{
  "norm_place": "pre",
  "qk_norm": false,
  "bias": "none",
  "parallel_block": false,
  "init_std_up": 0.0625,
  "init_std_down": 0.0133,
  "doc_mask": true,
  "max_steps": 14991
}
Each number is 128 + 32 x the weight over its row's rms, rounded and kept within 0 to 255. Layers, rows and columns count from 0. The size above them is the row's rms in percent of the matrix's.

# layer 8 MLP down, 64x192, rms 0.135, rows 0-63, columns 144-191
size [ 85  92 100  95  82  83  91  87  95 141  83 107  84  92 102  94  87  93  77  85  87  77  89 134 101  96 100  86 136 103  93  96 108  86  89 149 101 107  82 135  97  92 126  96  98  95  92 103  99  93  95  97 106  98  90  85  92  81  95 102  86  86 101 180]
[[162  71 112  87 140 153 135  97 125 129 104  63 128 125  90 101 132 109 139 163 110 100 147 190 103  50 115 167 175 179 104 120 175 159 107 122 151  73  73 117 150 116 133 207  71 177 125  85]
 [111 140 137 141  94 172 132 107  57 125 121 106  88  82  94 132 100 175 150 119 166 166 141 124 141 111 129 135 139  96 133 122 104 145 127 141 139 115 106 149 113 144 106 187 118 147 183 148]
 [131 118  79 144 147 118 173 130 153 140 134 112 155  83 186 151  60  61 138  89  83 181  83 129 167 115 157 158 119 161 125 125 131 162 118 140 189 143  77 186 133 170 160 136 163 165 121 164]
 [129  98 154 108  85 197 117 147  69  93 133 120 149  72  55 154 203 116 115 202  82  68 125 152 127 133 113 129 116 119 141 161 137  84 149 126 105 121 102 219  92 111 109 153 129 135 102  88]
 [ 97 111 135  98 147 192 153  72 145 171 124 169 107  85 117 154 155 129 157 124 215 107 103 119 135 172 124 148 166 106 126  97 155 136  78 109 135  35 144 138 136 177 105 125 122  85 178  78]
 [ 99 108 144 204 193 140 102 175  96 114 109  95 183 177 142 158 163 179 115 167  95 107 107 157 117 174  70 105 102 138 134 190  97 130 143 111 128 156 109 182 139 102 115 127 141 109 122 143]
 [143 135 103  43  76 100  74 136 146 111 168 126 122  79 116 131 112 145 126 121 181 168 147 133 124 195 111 129 164 144 171 160 111  72 129  84  99 133 101 165 153 161 165 132 120 140 155 199]
 [165 132 155  95 146 121 133  84 123 197  68 149  70 107 104 120 122 171 124 139 101 101 143 146 180 148 107  93 194 121 129 123 121 157  89 140 111 146 154  51 131  59 132 117 151 115 152 125]
 [106 136 166 100 212 134 140  44 116 113 138 145  91 140 102 156 141 137  95 155 139 151 183 163 117 173 126  41  91 101 133 100 113 149  94 126 171  94  88 134 195 106 173 139 122  99 152 106]
 [ 99  95 130 127 166 114 161 181 122 133 153 147 185 120 155 127 192  83  73 157 156 161 165 131 122 171  96 150 121 109 115 139 131  69 116 126 117 126 162 187  95 101 208  92 179 100 133 101]
 [195 119  93 166 117  93 136 157 179 127 113  86  53 144 166  96  95 128 181 142 149 105 117 161 128 138 138  90 134 150 154 125  92 195 150 112  90 137 112 121 121 136 142 115 145 175 124 149]
 [116 139  97 111 149 136 150 103 135 184 106  95 163  79 143 142 128  84 145 145  30 164  93 133 111 168 125 158 103 142 137 139 169  88 172 173 173 112 124 133 107 177 141 161 159 165 148 110]
 [167 119 158 138 119 140  98 174 144 163 128 135 121 113 130 123 111 120 135 113  78 142 115 166 145 156 198 180 138 106  96 145  92 112 151 158 137 131 112 143  97 144  92 119 111 146  67 111]
 [141 100 126 102 133 131 186 142 184 162  76 128 151 122 186  90 153 132 176 164  89  87  98  96 147 184 122 135  79 157 156 175 175  99 111 118 112 145  91  92 157 106 144 145 146 143  54 157]
 [125 172 110 164  65 102 156 123 184 114  84 172 165 149 140 103  76 126 149 173 131 120 110 118 110 117 160 107  83 185 137 121 135 111 107 146 105 133 192  73  97  88 132 153 105 135 143 141]
 [154  32 119 124  73 127 141  74  98 121 129 121 137 144 136 131 111 104  99 149 132  91 170 120  96 126 155  86 126 111 152 127  79  85 123 101 196  98 129 129 129 131 170 123 117 123 121 184]
 [ 69  90 123 106 228 134 157 120 121  82 177 136 157 161 164 113 157 117 155 196 167 150 139  90 100 105 142 111 142 144  99 203 132  69 104  97 148 191 181 143 164 128 142  98  92 103  66 167]
 [107  54 144 134 109 121 149 105 169 141 123 155 109 127 204  80 126 132 102 131 164 150 134 137 163 106 122 113  76 131 188 110 141 142 102 117 170 145 116 196 152 130 166 149 149 177  81 141]
 [107 114 166 146 215 158 162 123 151 138 121 118 122 167 131 143 176 157 138 127  95 126 123 141 119 143  93  38 124  75  79  93 109 142 150 113 185 108 108 149  88 112 188 136 118 142 129 155]
 [146  82  89 150 155  80 131 126 191 172 110 144  68  87 104 157 178 110 153 119 160 110 165 132  58 122 125 137 171 161  98 149 145 145 114  97  89  87 153 190 126 100 166 106 141 119 108 129]
 [144  73 158 133  83 106 133 193 156 132 140 151 149 124 157 132 179 135 167 103 145 135 109  63 131  83  64 121 108 104  70 100 115 133 144 136 118  74 132 101 150 108 121 133 157 130 176 128]
 [142 106 109 207 124 115 111 130 129  86 102  94 142 143 119 100 133 126 168  82 126 142 137 143 133 203  87  78 100 116 118 103 201 100  52 158 170 166 117 158 157 116 137  92 140  47 124 141]
 [196  96 120 105 123 176 145  71 131 137 119 108  67 110 144  79  87 165 106 144 151  80 156 192 110 130 214 158  56 109 169 109 143  74  81  95 138 155 130 125 120  96 150 181 171 116 170 176]
 [ 90 103  94 135 189 140  64 145 180  95 160 155 122 185 117 155 133 163 131 118 133 116 142 226 128 103  66 112 165 182  89  98 161 101 134  81  87 180 125 138 116 142 164 136  84 150 116 150]
 [136 163  92 164 155  95 105 150 155 116  93 144  96 166 184 105  55 163 152 110 133 190 184 116 147 180 206  79  86  95  99 131 163 110 157 134 126 151 100 103 101 131  98 131 131 166 135  54]
 [ 88 125  96 129 143 123 154 109 113 144 127 106 158  84 158 180 121 182 222 135 144 115  90 136 175 115  66 129 135 149 141 114 168 147 151 189 124 172 107   6 122 150 155 173  95 156 142 126]
 [129  78 158 106 145 136  91  85 105 119 132 154 112 127  82 130 141 144 113 129 112 140 153 173  24  76 139  84  78  65 147 125 122  97 154 130 198 149 153  85 150 196 113 168 112 131  76  89]
 [147 135 144  88 185  90  95 134  73 108 138 175 115 145  97  69 128 136 163 108 169 193 143  95 109 156 177 121  67 140 192 144 128 142 206  68  99  37 145  91 129 132  86 114 134  90 153  89]
 [199 112  90 169 100  92 109 189 161 130  90 168 161 155 122 124  98  78 102 130 137 115 173 114 119 182 120 109 127 130 160  87  82  92  72 119 156 111  92 131 140 140 108 119  70 114 102 128]
 [123 149 174 140  94 145 171 117  98 183  84 116 112 145 142 189 160 151 137 121 147 175 113 110 202 169 113 101 109  71 124 134  96 126 182 161 119 148 109  35 146 100  99 156  58 151 174 102]
 [100 165 116 164 147 175 106 102 130 135  80  86 138 142 167  42 150 128 152 141 125 119 153 133 140 137 122  89  94 163 133 143 113  97 114 171 128  93 171 125 128 117 131 107  73 162 196 126]
 [ 57 128 125 173 123 128 114  80  93 124 111 158 137  97 154 138 136 125 142 127 161 113 170 147 197 111  62  97  89 114 207 148  84 116 144 133 183 108 134  94 139 131 111 138 130 128 124 145]
 [142 125 167 180 136 117 170 159  97 157 118  79 139 104 150 153 146  90 163 145  59  95 105 165  83 127 151 115 117 102 120  70 108 156 155  80  63  79 165  40 111 123 118 151 161 132 118 143]
 [ 62  79 106  76 107  76 119 131  97 172 185 166 153 162 148 144 116 119 107 165 110 109 100  97 132 105 129  87 149 174 117 130 112 160  39  81  64 104  99 143 107 130 143 170 108  87 105 136]
 [111 130 133 120 107 178  41  68 151 148  77  90 154 155 166  83 148 122  78 121 126 140 118 138 148 120 155 179 121  67 138 168  45 111 114 123 101 122 124 123 135  79 169 133 170 136 161  95]
 [152 156 154  77 121 154 109  57 176  95 162 138  86 112 123 121 116 154 151 142 110  99  87 167 100 129 147 117  99  98 144 136 140 129 149  78 131  99 122 130 204 151 111 110 121  80  42 103]
 [162 113 131  46 140 119 105  92 118 109 109 157 101 144 127 116 173 166  83  87 108 154 120 106  36  56 101 144 151 143 131 170 108  69  74 188 165 109 132  94 172 116 152  99 204 150 157 161]
 [129 170 131 113 158 146 181  85  91 155 177  83 114 149 101 135 110 145  79 150 106 175 183  82  84 154 127  68 124 103  68 167 157 106 138 154 198  80 125 234 139 116 127  85 120  89  98 119]
 [139 117 105 123 139 156 137  81 183 189 152 120 118 140 184 127  90 121 173 142 130 127 162 130 177 112 135 157 107 167 104 129 140 164 125 219  70 121  96  69 130 182 144 111 178 104  82 104]
 [137 132 126 100 163 146 181 153 201 123 138 174 102  52 147 133 149 100 119 130 165  90 188 167 154 154 165 109 133 157 154 112 136  77 153  64 121 116 151  64 128 130  91 148 151 121  92 158]
 [124 179 123 157 208 128 105 160 100 104 131 151 140 212 143 160 147 136 162  67 173 150  85  93  97 149  84 172 112 167 150 110 101 123 106 129  91 133 127 109  79  61 132 102  47 122 102 114]
 [124 113 111 136 164  94 118 120 154 114 109 152 144 108  93 151 156 135 144 124 151  88 111 109 136 100 132 136 143 218 108 123 126 135 129 157 140 155  78 120 211 134 111 123 104 130  36 152]
 [ 68 101 165 135  95 146  98 139  63 119 184  98 151 180  98 140 148  83  83 126 184 181 176 138 136 131 137 112 109 112 174 131 115 153 129 121 196 120 138 174 118 150 126 117 165 110  94 197]
 [ 99 137 130 150 114  81 165 106  58 160 155 107  95 137 102 196 102  80 148  91  77 107 154 109 128 124 119  57 137 154  94  72 120 161 138 121 103  79 137 108 132 176 172 106 132 164  92 124]
 [130 139 120 170 170 101 102 138 155 155  77 130 150 116 147  92  81 120 138 126 161 135 148 126 123 149 128 100 116 112 100 132 142 164 127  87 141  81 154 171 161  97 147 104 100  99 175 151]
 [ 88  83 134 158 134 129 118 128 135 120 107 151 127 156 132 105  83  97 135  85 176 110 154 134 119 110 144 150  55 111 125 126  90 159 108 143 146  53 129  94 114 125 104  97 173 162 149 182]
 [164  75 200 127 205 143 105 173 114  91 115 122 113 103 121 141 148  93 110 129  82 126 186 140  96  58  80 109 121 124  81 113 161 118 133 153 153 105 142  92 102  96 100 129 117 127 129 103]
 [137 129 132 153 135 112 120 157 153  74 200 194 181 104 140 108 139 157 111  86 152 118 124 114 137 135  75 149 153 180 147  84  71  91 144 176 129 184 111 128 107 148 107  93 120  77 167 141]
 [155 126 123 125 177 120 140  97 113 123 146  67 121  87 136 106 106 106 168 178  60  71 119 114 155 127 167 217 146 130 129 130 115 159 162 140  58  92 104 166 159  98  67 168 168 123 138 119]
 [100 109 164  86  66 168 141 143 108 186 140 160 141 142 152  76  99 168 164 100 105 131 106 112 105  92 110  87 124 118 179 107  96 111  73  99 156 166 191 109 135 139 154 114 127 156 135 151]
 [141 153 155 136 134  90  92 143 151  96 139 103 117 117 118 160 197 142 104 133 120 105  93 139  78 173  75 122 133 104  85 140 128 163 193 150 136 179 130 141  13 159 128 110 107  97 158  91]
 [ 78 165 114 141 142  48 173 129  97  84 120  98 136 153 112 113  42 143 169 162 127 110 121 100 109 182 168  73 169 128 134  83  95 169 117  98 117 134 152  61 158 143 129 131  52 144 115  99]
 [ 83 106 128 146  81  86 128  88 105 116 152 134 144 150 131 180 104 110  98 165 111 105 160  85 122  90  92  51 127 126 100 109 104 134 137 150  79 195  88  80 133 137 116 153 209  98 147  86]
 [125 108 154  92 170  79  90 136 114 144 106 116 118  96 137 138 174 130 172 106 110 161  94  82 107 113 147 131 102 143 146 135 109 104  80 108 106 116 123  52 144 116 188 114 156 118 186 114]
 [134 143 139 150 109  81 162  97 103 154 114 164 113  86 123  78 129 161 191 128 110 147 142 119 136 112 158  89 104 180 149 129 121 132 101 147 130 195  95  26 108  80 127 159 124 101 158  88]
 [166  78 188 174 156  86  72 158 123  85  78 114 122 102  62 151 166 126  84  58  92 123 136 116 109 106 113 149 133  89 120 150 137 162 110 153 198  86 159 112  97 157 158  84 166 145 128 112]
 [149  82 126 160 152  72 121 138 139 153  94 138 135  93 116  74 114  57  78 119 133 180 171 112  90 104 148 110 172 101 123 135 166 160 101 122 175 119 158 177 121 100 170 170 139 113 109 143]
 [132 116 117  76 108 162 117  96 167 173 136 116 135  60 172 110 154 119 127 161  94 120 125 107 131  85 131  69 154 131 120 116 164 117 159 157 107 108 159 123 110 133 150 112 126 125 160 158]
 [112 170 115 143 151  99 118 122 153  50 121 136 130 111 185 107 163 107 178 113 158 142  67 128 147 146 115 193 103 139 151 126 163 124 104 101 135 139 105 125 147 127 139  73 107 130 145 130]
 [149 121 163 181 126 207  85 116 160  92 141 130  99 177 139  91 115 150 108 137 152 107 171 139 144 138 205 115 113  56 114 137  82 105  90  88 126  84 149 109  98  91 156  77  88 112 167 151]
 [ 93  98 124  91 233 109 139 159 118 109 132 102 143 173 142 147 111 174 131 115 141 122  97  55 145 118 202 141 118 123 120  85 176 139 144 119 173 116 156   4 167 133 183 157 206  89 182  98]
 [161  97 133  83 105 136  92  74 124 131 112 113  91 160  99 117 162 125 114 117  66 153 136 156  71 146 167 177 141 149 109 110 159 130 150 125  45  93 108 111  98 156 170 163 123 140 106 117]
 [196 103 152 131  47 133 150  94 173 124 127 174 119 141 169 147 153 115 110  96 132 117 165  96  95  32 104  47 125 211 112 148 101 138 152 137  93 120 121 162  98 168 213 159 114 100  93 103]
 [158  78  88 118 142 113 117 151 113 156 173 102 166  78  86 140 134 194 133 100 117 126 150 127 116 115 130 125  87 139 141 200 160 136 120 177 136 120 174 167  47 132 144 173 130  61  77  38]]